{
  "d_model": 128,
  "head_dim": 32,
  "norm": "layernorm",
  "norm_place": "pre",
  "norm_eps": 1e-06,
  "qk_norm": false,
  "init": "normal",
  "init_std_o": 0.0104,
  "optimizer": "muon",
  "lr": 0.00883,
  "grad_clip": 2.0,
  "schedule": "wsd",
  "doc_mask": true,
  "train_tokens": 154500000,
  "steps": 4124
}
Each number is 500 + 50 x the weight over its row's rms, rounded and kept within 0 to 999. Layers, rows and columns count from 0. Numbers have three digits each. The size before them is the row's rms in percent of the matrix's.

# layer 4 MLP up, 512x128, rms 0.105, rows 440-511, columns 0-63
149:555522550436505512510532491571429542421491543450480496439465498467503469541476523496591579425502442435600499425566505410541532511529514395540540514508473527504631521511457484447579560504602500
090:587539484504462502544429460488436502451468442523438512586518484548545599469499446468542424485467507540511447545601542501482583535487545551553416510421401437545484492489539558471461543500485517
090:555554522536453591466506485571424492454529547526476472583460555472524427497462486509535568438498531527532472465553518503545510516549473495536478550472507474438512453509479601515525478438663577
087:524575478526529537508551443448586464464549492371546600462498556493507513514379506543501551503482462485430555464470494460545531545506509486556522534501486459352553509580528491516496487435529499
099:529412492508393562442486552456493477555452446474481612559499399480536446447524581490517527537545528522502531391490573510486393531531518468432532483408462516458463573483579508434484504505530463
096:487467489480405501518464426521440473483541562549578492447420475443512509482544460585492502502468408497472500591460585479501504503518508501529541554514447493523586604470481436620513413427491537
094:451478477567507464508444518464515526537472394460434444473479488463458415591548522443562538478492487471510601641454461531380520563518516497530522576442496559517552548590510403520437487403534502
101:544422519426470480476558425554562522471495451445483623526483466559501605500479454479506496463427554525446553503487462445534494504556488552476541428505521417449435385530562509448471530447460476
121:479457596526602516396593497438533466441439477495481591489537521472482579482561592465462538514498427592443535525577484417500491406497461468512538458613511486412475543563480418505540484495574535
079:470580473524491551539447453568463481428497461496478442532549456482465500573529531564438472426485475527478548547533398582507445414544487446487484469499432457549495491586514409420404549463507526
088:440524481497535497530519568463527487548465440476520592412621457541496490407532572482504478443494492535495536604505492476487527481441511556504572472594493519533472428490471515505485559398480546
107:565509557543479536498500506549500517576475448527427507484481543454542496518427451544478527431558472478387592432450582503531509538566530487512548468510498534436539374527536492442460577553510463
105:501585523550439449524526459489605593513461425388523530536466485640511424573500410484451486473513530533413558582471595361545523520484483464476532490465444457495521470547457524443540578473457512
101:533494482500520518531447500507563499498463500520535551543571435515461488549483492516447415395549500487540525523531541537497567475568518534556452483549462485504527600441535443595465572407595475
094:501440521549473546493404565474469421455565508442510479464516472487449446549475577498535473498450497505482425471507460387468545510570562480520427543487511559489582496470549541570435485488395510
109:514473486500514482428545452454479559401548607466573396473502567531404519446435457516405509507562469459550488541460449500493580439484469520526531477506498515460482516561481570531499476563549531
116:473508485519569594415527555388457521587424482512397520554400457489533507522497516482527421454583555487434491485528556461455543502530392424508454612456461530479572522558584518504481471534499617
083:520503449492635559529514453494511577497572445535444451501449585583511536530562506410608561526456516532439495548496441520512495430533531482481501463528538500478521494597505483441455558417383483
089:503429489409451511472508474518526506475523563492561478463406539508551508493496472424439499452524485527534602507550512564489467484551501519654445484473440470526577552507537525544487533520449495
096:489597478477441492422477538445439346538559504589481463495443453517492442470520535555475480495450534532528419491541505544552455474458566514438488556502471486483527521519601404580502481545527547
102:510372399446537508515477451447567526445488469426463486490545529548487561423479507451525602473455511530506528487398543500394444494581478426537435530486473493543490523469403416464427506520575516
128:519498558516533514395578411474586495480527477503562444358533531519441453439489518552492440548561521429511522512540472387550596434446464403488395467511545530402466490501509490554509502548528631
091:436530476445489464532486536542484560495553561492515533445558416472420426489556382484473558524442510516502426464512508470478437603580478556456506471578455485472523458505501518486547514453500375
119:524488441534486598432554524423520548463595509486433475449506464513452523531480563535509483489489437478508496525405452514485514540480466420452459529507548463380435519540476399581556500595542546
110:545529543465503584539511530537430418476475574588502478528510507518416608416391493398517475501575455486506490514486509499519538409521536519612412513516472568464427508505546538505447479492483481
094:449533487513446479503563514496518512471466563587528507561474573501452580489597507439493457451595404522596520481465480364523474449494550539551505574498538386497415540581554561535523516524445545
097:550482449561530472536533576399499492477529564499492490499547481479467448488445483468403519394476556486493604524533492377558536481515473409593424453510494530459493488504474577484511579580547544
098:575494479564444520539571438480535482587507569508531519580493534566536518479537516477484478510457547494518588516576535449572440584517491495539482409432539407404458504490525549526457416462558524
103:596514476402462591531503482548560504483491438499395503544544473522525553466469461500508512486548578432476514494410383514497420477495472503461505474450484448470519479563590517518405577535466503
091:532470472495456396575510452518457487508484507452415526602504569490649503436509485453525512460553490556544491430541529457538588613551532509541473560500498449409392501426549369486494493520564494
104:430487487477469543515495432549526557426496522437524548485438409549478516429458522555501452483470471434486444488509515413495478606506541527520575492561440491564449415435536547415494518523511495
102:516509594489476505534518462462535512465535484501551555587444421502547500471451523425435667485459504517519485520513465551499525497444548449443488462484488475489535475499524466494392463560496524
098:441481520484534506481561547463542440494485579457444493453567479500446463412445408390540474472467568589543460486507552449550547468519464560457454505585470414454436461509482578482487575378544511
076:495435448459435525406460470476574590461454521408501489479541441554521495549476479487501332491466475509441531511457562475492582488573537476568476485429547481540494456527507559506428480544528545
115:491439459589478547490524487413544516470525449491506588443475507420476539497498497434595497462452435549352407468549483549436553476527463482580468461448468509464417524479475568543454480522457497
090:566535474424510510509537494479426534562570509565454565371498445535462519584404550437487521480461413518503585504519516475494497563458581527525472483513558515530444553541458434447501556552456491
106:563422495471508602489431553411537471463440462500494446497474417511503522536600607453509621581441563508493536471571471466507460405522510473531515472521477530471565508587487539521557519468505524
093:508446525506466649596540481474517539596560496521529477482475497476517464331516594535506592427464437472506495436580486473443535474436450459610475523526466555497551455483447523520550436475495487
092:512469567506449544473407512469533510517558519524531477477453551622538535491623492513432520515533497591474555508364563515507499521483510545555562474478452495470501525594564479474486490409550502
092:513577463460461527636580488497458503541556469480508532490523462478515544425434414451516550483527582459525449473424505449570573560549582501527446538551468521564456525499560503490512568491374445
075:445588495473537542506455415557474487558465477488492514492518554452502537529421518513507487598586452532473559489455562452429539395501461478479454506495504557515546517545449411569500569517490498
083:538446475533555568483628514539474542532512525502551461498477392490545531544480445589551613498381554527458553518543507558562458520578565495430509495514514508572502430513506522421486502440511404
103:490515595423512510416508515461541514493587477512487484487555459524480489491428522469490523478487449583465606442489562546491565495551538475459552456521497480518592466460509591480564538475505517
108:516562554402516559484602501505536493589551539505543517616512414546478466525502484460501559535495527445512442464481514444406626464528504496495489523505518415530435485550626534489390440562458497
109:434572607578564513543521552399514479478566511497434452539507586506600394429574426531545476476529424469511441441507546553560511415478484404471516511516524457419522468534547491529550494541450503
098:504428531582472491435546536412490491491512467511504477593536551484524561472491623456568527466596556443493518442539489500503457537534474526530417481523537557421436538525526501446405580483395542
093:497527407491517409515463502523605520440474463496551619494528505498453507493545499468513547528463488416535513564539498529405552494408543501573444561438542499506551463580511511497535485565514516
081:516438422568419468540515523498494366447502494490484526433591461546472433552539474434552533499516554489451491438549549520603483522537489602508541524480508460542513519495528589480405592472514534
095:595476479453516588513519460496550546520562536597533578461466478471580532489541409357566567475537452459467489447537601430508488517376556535478399470530580474524520459556499501511604501498593441
087:494487517460440488433455468419453488548546569520464514478582510460460526564507391570445441444549521431550551500532534384549466484493533574521445489462509479483489582502537590477521473452504638
114:535473493568496509509549549450490579515441549539541521498467548458432510516531419527572580405559547440464502451539571576547546419472466530531507458488491425527511485466575458441520515508417608
101:483474450523497462476479494439516531448494529508538580439525458584477532477598562498563470420539476528409450466477459500529506389436498474453504454486484431423534452426519529522484529453473556
097:534510598461437398568506483420599461473472540580356580466502530457554444550558421380524492482526484478529528478470552515385577471517474433443454521528521503474505523532499575464481518449474442
115:500540471472471530497518547461525536408448432450444579659476537538481481475548514499487511489569481495451482476427574566465478461527537522489495561531577508482539423520500508598452393446511441
089:566476534606453446472543479536457588429477553436481510532372519493477555436519504484550553415524570515521440386512561551519513527371436499533515509526436479507636476507491434554520532543602513
098:484493516479511441542566458546483547518527583493470566481518500459451542438560434419490505497478493475611492504512551337439563533458525488492453547582462462628468545576455531507496521585583503
103:526600418461530495413526564449385528419449508467541564590507472429419553497498440474461553438525441499502520474567425503490515492416458484459457492517547524561524500484414555515507493573559484
105:511537513503470466493534479517530450442557519587488497333553469445503493547493432585469519493545482542483397435497455470541462506536511443443483423535493471521425540475559349516550490463532512
101:491553546527373565475626500466461506511547473471439444529486474412493517548482491449473578516520536511495509450496507523494455420474579545480440452522546526531522461536402521469530504555514551
079:515414490456484572524513443444559550417488532442483527539509427522588525556393526475501510597548489446456484389550473427574457443532467431524529477437492455498494520576469573466462505560625531
093:514445491503440524485545498488523484528524501378395552520425472526553522520552519525489545529493510540473492387606456462439455478640554487482527528479449464586566483474415535482528524547497439
088:509451421499474507511465401476558434462569472524431485485544419474549510474498495459583520559550575507570446566613529475558430465590598516530477501518514579557426599513482419565540485481503619
109:475583508478543501571555483478543541400437509529451609442529457518465578545487532482429454496528487457588426464523505447504488495462502470475446578574492515473464469500549489492623517498391501
105:567478586476488526532492516417560492411381478555449519525531561549463547502384508552482559578470518438469527473448537366550509354473479398459445563510500503507477493540519543477471507476400443
085:441572464539546435561407489485520481536504555499444523471479509466476564509563525473461504492534448454524576462564494522626464497511432498470505467491633481519456482412531507591468480533492527
090:475563585534512603440421552502572492443538431526447529519454506466469404573492533429501468500590520454547397499433449531525554457464565491548518504376556444524495387536471517506425510502570577
126:532536517421490562499437382474506396460535475511507410557484485566443449558548459406434496485570477526474474427530523544528455449434470500502449442479509522458541527536508461506511459453545510
097:530469467455464521386540460493470530476468458468509470483478586508561507508558499586550475534574503540505604578515465391442572536425453459476503435494455587480551560454541520466483423477481579
097:396558477502466558466457507478420567493528538517575504524509600565495472560494554569473425494480421576506468429508509445483460490435579464538457596501487461553497492592467556561546479483584548
108:520365498556589526455551504416461465520586495512428475536484468519546492492499433530529522518524521395534578507543504462515533530452570455463504547535465463516566540511530454514557399572418503
099:555553439529498518427490483399491467457499529524563498418444463520498444500481509380446445617493483523550553473578450518552545444502443542556524485547549579546492449554456616500534551538466566
118:487505542510466555476486533488471506494438447457500427601478467483603499502601463478501504445502502518502461509487636532573510600555414508580553531436588521511467532554565453496416521465469577
# layer 4 MLP down (transposed), 512x128, rms 0.0736, rows 440-511, columns 0-63
126:452526519567424467442444540472503500454452484398492461523567467524483423506535527515485459562559522583472510440417485441520469497520477519387504544559437507482526522406509477527544590507543489
096:474470528534459471447497460433491561495528565393564490537460533454529497636417457409535559476557422494524608431538469584558447450510562528567580487462483586490458562430483452492609443489538497
101:500535498498432435518487492534516520531550549461485456484507532505559494572487414397445514443554537471505538491487485503515417438473485496390532499522585496452458563503420498467553503489534557
099:513532515446512354522467559473429521506488541503588528511386555584626437564534575446487519442462556445523497543513432494462500497590527537529481465467502452478541547515412502514520531474487473
090:491521506536548434508403431434496567619470535473455426491527516515550386516551562480473482523495522497504478508427532529533474537555495503539527514536456440477548452520431387472476563504576452
098:436499518444575481453537459492538465434509499562522472375426482542485568547527534553494439500625477518436515462484501456486486514396478455538552533579559512494463551544485458495619494563386516
085:480522540473546516486497528571510519571505472645501478586591463538513560447457511518516465523481449461496491433442544400542446544499459380439436478494455464480452540538480513465489509523446501
107:482514508535524543565434558349498429558500549507567437435464501487567450506585450459597521452536489504405538482468511501418614491550515564602455587490488427481538523427531526430408486486542437
124:469539538469493503505459515528514547542506551481508455492489539532550576439496455527480516509506563445604561438412398479490501485431460514515524497528451469592434577532519515451537537471520460
082:549472536491525486519524536449627436462510529455525577472485478495480509449602488553506470513401390522490486544472541461424659503593531506548538508447507583512479530418472579535522462449541564
100:502506638548489540512510489512459554461510581508552556463463432526479504539523381486558396537495391475527435446506498453530497476521469474554526458457503487585550499478489437438518464609526544
094:536610510499537599435513521489596438427478466523547466547512532483516628534556509601508390529505504491469471539495486507543432556466476504409518479490466504471475438515566478600543449501490525
108:569444466556525555557492488456360470529400482602456548563515540415446477525464471550596432446480452477516480517566473548422450493493588552501470482583499476530527504560508532523458457514457573
108:486497497496485496476588536472424461593491574484564509514504493517558535442545464452511501597419520517587411486522482444427534514492469483444522553499475514370440459465449577549467409461469598
096:552447578450447409533523452491533537595471406487418475482534510465525517551523516573532498436532489477475479518546473562498479366548423458513493431565580505516373478552424525542531548522497410
104:482527443551613523441508495501468488411499415572563550498563440494543521427533522436442515472488590496458541502519456536469456441475509476463394474506555511562453535486441415440524525515489507
148:432461474506503545477422490456434478449444551410499510426475468435539581558408539481528463485520526500520520521541628557452542605459431576569519498441470503534586451483562504473560450533497486
095:522444560524547449416542643485581442465499532525557578568515410498461492518579459424509499527455495484553512510499470480482580480582501501503526520463449508470409513410504565501529444483580480
088:526536481574487393487387524477508468603459454481486518505575508453500476569496569535531458438458415480565466559530516551386487544487499580500532628548568515550483529455530432514468447518556500
095:510490472523548491561456590581511435537581502519581590501491396503432518547547501524494483589437485468472460534473498561495513501436498516591509521546598437515507497433467532521482510527436446
101:585563510515537493584505450465430469558577440600528469536456450405482507581533482604484437540480368515453515501493464483483455443493463486450579474528482475523584490540526522524460507478514630
113:474454485479518571574443546510466506529550408528467474451449465528480579605501488471471579452465535434484524488566581537509525506498485454567393492513583437481563600585516443464486484498517428
097:396591555534478546488490523535451513569486523517548571590480517462507555523524581537445449416602515534476557549497594556607424480419559478539576502434549418467496424508491545445525571454377456
106:520478424459564592505530514454542545529438579512534480523547463671484521551488477364581526530583512507403491461592535491523410503545493535415482485491531556414535624450424531560490440429467485
097:494459484516535606496524470484517444517523446475476541575528476485431526543529535480497586457480466506464520511498417486436539523440512534579561579563472575437470471588521533545519481461437427
088:485581618436503473464414498543513457430514540540438427476490458428471420550419526460464500573532471500517398509551557473502497595502421536473454512601454430512519485495494469548513539457427384
122:444447512392546471500467463548467490449504555482480552512549450475611564559559545525476449542525511562434397531417518545415493545451430493461516555563507453453602468464527399529492510524508534
103:461508539544519522426562469500498506510507526463467523504544477518524477514415457470545471455544554483557487456511465453465497532573583485497558549552448491479423461603620525405466472539387425
102:537512441475548499512488510484620446490484511470433469493527533529405503451506466476549580512488505545490523527520563481569584475498501406526459624480531426431432461571539530516514523475480561
092:429467531599541400480554513439547551448477511425469489612445493508472522408455465439462473605564482474560574509485440425511543581530426546487440549549477510491390428512472492552564475531449540
111:488533401508563561491460425493476503532533496493537461476484537503510593527586544510505532462503520460455465509564443562490477492465549536452650544568461476477489480446562557460438566510447515
093:486550497452489454543491489498489485440385415497566543434509544552541536459554410438592439535599532490513401552536551438472504493464410494524486478445562520503543506514444451521543581552551479
090:435468521487442498578472425512495572597504419534422472534464451517497509546578443441494574524495461442542470569562465556496506488469546477604510483358579485545566484521556388554493549545419473
080:523492476541468501540482638488427487405451452405447417490438561456541460499435532460533512595523566487500523498474525535511558523548554500461540531509444516473543490527468430541530453379540521
098:506562555465542456465481500385496472523478479516501564500507454451546435520491483514445363506564436473531404576510543614522537501517437451595482412563565506471473528572472564511574514518489515
089:597476414533512473471478567469445436488414543464461422576410555466547521404533472558493522472497535577496423482520540451543534456530525485467500466466508432480499466450579595614489420555515542
114:476463526480555520482454515552567506472423538504477431446497517565470625415433492545510519442497494448577541572486441435533463563472471462508505523550429445431548493545498392609511472404480512
088:564463432474454515552492539559492491580434544493481500474440563523525559414476493540555588521506444452510480489528410563513504527579508441497446518464532614451471537390508521484482546507471488
080:501531423477453490382415487443504456565475451512541530571544520540540435520436542476634477482580513491558495403543432548534419479465549484524482513497500511474481452550581441581423440495547457
092:497558493487504550503528550512503505477567522498521432497481516531551482420581386445474462577615610491403451459582487500518461457334495429497468474504474421515478461552522554470486484573475503
086:523495471531467495444487570530585456459512545512501501487503485511468499494587611470435495435512542418485467414516486498454481428505491581490472551491463593530453531463538463629532523487562538
094:569512514616574472453594533507573425406559545479502516445433490504463468436575500535541476523565532489378480516544498451494610512408509538511534446499464504515498476500547571459523549587470517
094:478570477524463432570447362491497505448449483483488520487489543428448513453503413461480413486485543539576450527479480474561474476563494485581539379522511461507501595498440425405485513576536450
111:425469500440506410497471501531521449485607437474522490483524443511412534438509506473396559514400488504487484534484527502500494517505491477443510515562504444603462534459525584468539475483547453
120:423544506559466579516457473521481400517448449546516434483583497478545473500384529448473519432603518491501525600399546533515467478494550578460503465523492503572541463545532546482468513463520489
098:557514579449545415493452473489456522468503475436469502488459530423472435562526463581461510466468459520562518554515563476520528431449504456518436470471461474516609500400496500434582522458534501
085:502517506469542516446485550528543492491481475495495489441534549536493465591432531469532573581511500471455484430483519536547526474419511374524482484553651526500465485472531424528462522504486421
081:501519399442534422526468540592487440548555499506515564505609589485520454589538482471535404524483484482512569441529508537488398469482527532631436523466586543607569515425520506463469558516536432
084:468501510524545544507413509507484548563461422511516590463466528465498514536419468457558490480673573500436477458480427517471514454463534503476481558446500442578495443581517510479425556498474434
086:553500530474552526456511500552507519485476582420565470586461522540520510453536464487517553595562492543531485544501437495406533515470445492476505568503428541504423533535458409491457480422509492
110:442492515557556480534527566502462517521465438470603555555570529453444537589486514590434392477537440488467439454534546518497540531525523534604521559541546465486444395463500578470498449490426522
108:495399435537456523547525606464438543565428521534379520468555467552531558542447437525517579424521486476542587492404464421459497555462568525481445375550528478526524511563553515435444498491567528
102:522468488372509455575550499571480454504497507449625487446531579463533469554404568464541559513517444489567514580533490491467540422483466522446439535547553506434531550553488500492484566471442541
108:530398445518489532498475571570466522510526428458417589451527539480453556494391600550487516463535480522491567460512483574516518497481415518521557522465540472468511516410486436367555537507539458
100:469530437537494533433454514555464521467480482509511529605482463552453504399487520472528458494465528487474600546556440422529457535507567597509439458454502465422413519481528614528475397467570529
095:565518582517544389478572483447417487473562519503402466526470548442524491547465497423518502474516528483568400554577550514607388574520541546519442462427521454403595447557497481503535512563513454
092:394452541493533465489448503512534498551461443458502458422614538474550523547422559504514530455468470469347562561572573460489476576553414452463460490524450550546538505518478513443533505531503516
108:470459552466497539466567559434433478492607550463580514573496603528523430432539622529519451471495460479452520578557483519498512520509531450521551547543504534470463510399501464506427628484438526
093:582471505409515514535409517521533503577524526606513566545567480588483556505476568493511496587462451466559460569512510543505415514468430543542598414441423517446551492480517587502444517472487518
081:456448520538493496623486474557599597512547431573527474528513517525354501428589503492474471377511540448554557536516509538494551558477511453478501446521470513551527442445471528471445475472457524
108:492443506381475506503448527501527585413489569436438398461503662554474472548457508443511459473522447543489506495552484529442504502535550417564522583451522600527543482460454500420543526485417377
090:455448487579472520477417571496517512498392494432557470556487583389473436588571538506577465500459444481518425492397484391509557511536517594540449603541487541535499494428559568454520567454515488
122:527557497519529524539584482604556526466552557466440519502549545524558460488485527492492507467555527442490591533436530469509471389432481482424550436575503571532466531437498429503474516431421426
111:439593474583532473478440494456495415440479426500491556563490537469563449481558528480422575412495500529499476454522438541503447455537565492622566474585552556520498524467470490420543534531545555
095:420495462542465463518515546487506467473511477511504543516579463534545552530523529448464392549447529519527643502515509451442569488558503433480549431534465506602457480515521483473520515460494485
088:504486530477476460552555503583598466600470508431581526472579514481499530472516451366469523522458544485567502468484507388517481494422410412488405387614482401521507537478519465465520495496491609
118:451581566448552534425443533442528487432473487464522487529466521481518415600582440432473492578578600530447432540474461521421491410428428487524454488519501486515505467421551560484552501518498459
092:568540527435612552477555551426426563414594514542573533429489487531508478484466593462585519543515452410520510497541449507527509454473428380467479518531511491538401523545485427445560516549452459
093:428528468458488532475453535578520503538572447514389446458618525396566469518439530450435484498451471503506532574583432468414454506426526500556530595545491447496463484553484593476382506467484512
103:494464391538525544513552459460462510448411521471526451466541512580483516464537520473400460600533536486501530550560464431526444522486515428468441539543612586548451575585474450463556512546468506
089:529546512475518446516458559541488407398529510521497440558511462549555529492443512431555447483529550508516464528542592563567466602430432526468526368483464491561527482373503510471550559522507459
120:565523440437528489550435485500524474532481362492437552514409497473503500466498469482487509481533521508469575516446597566534453517374515518528508424525567575530455540558418466484512433467561483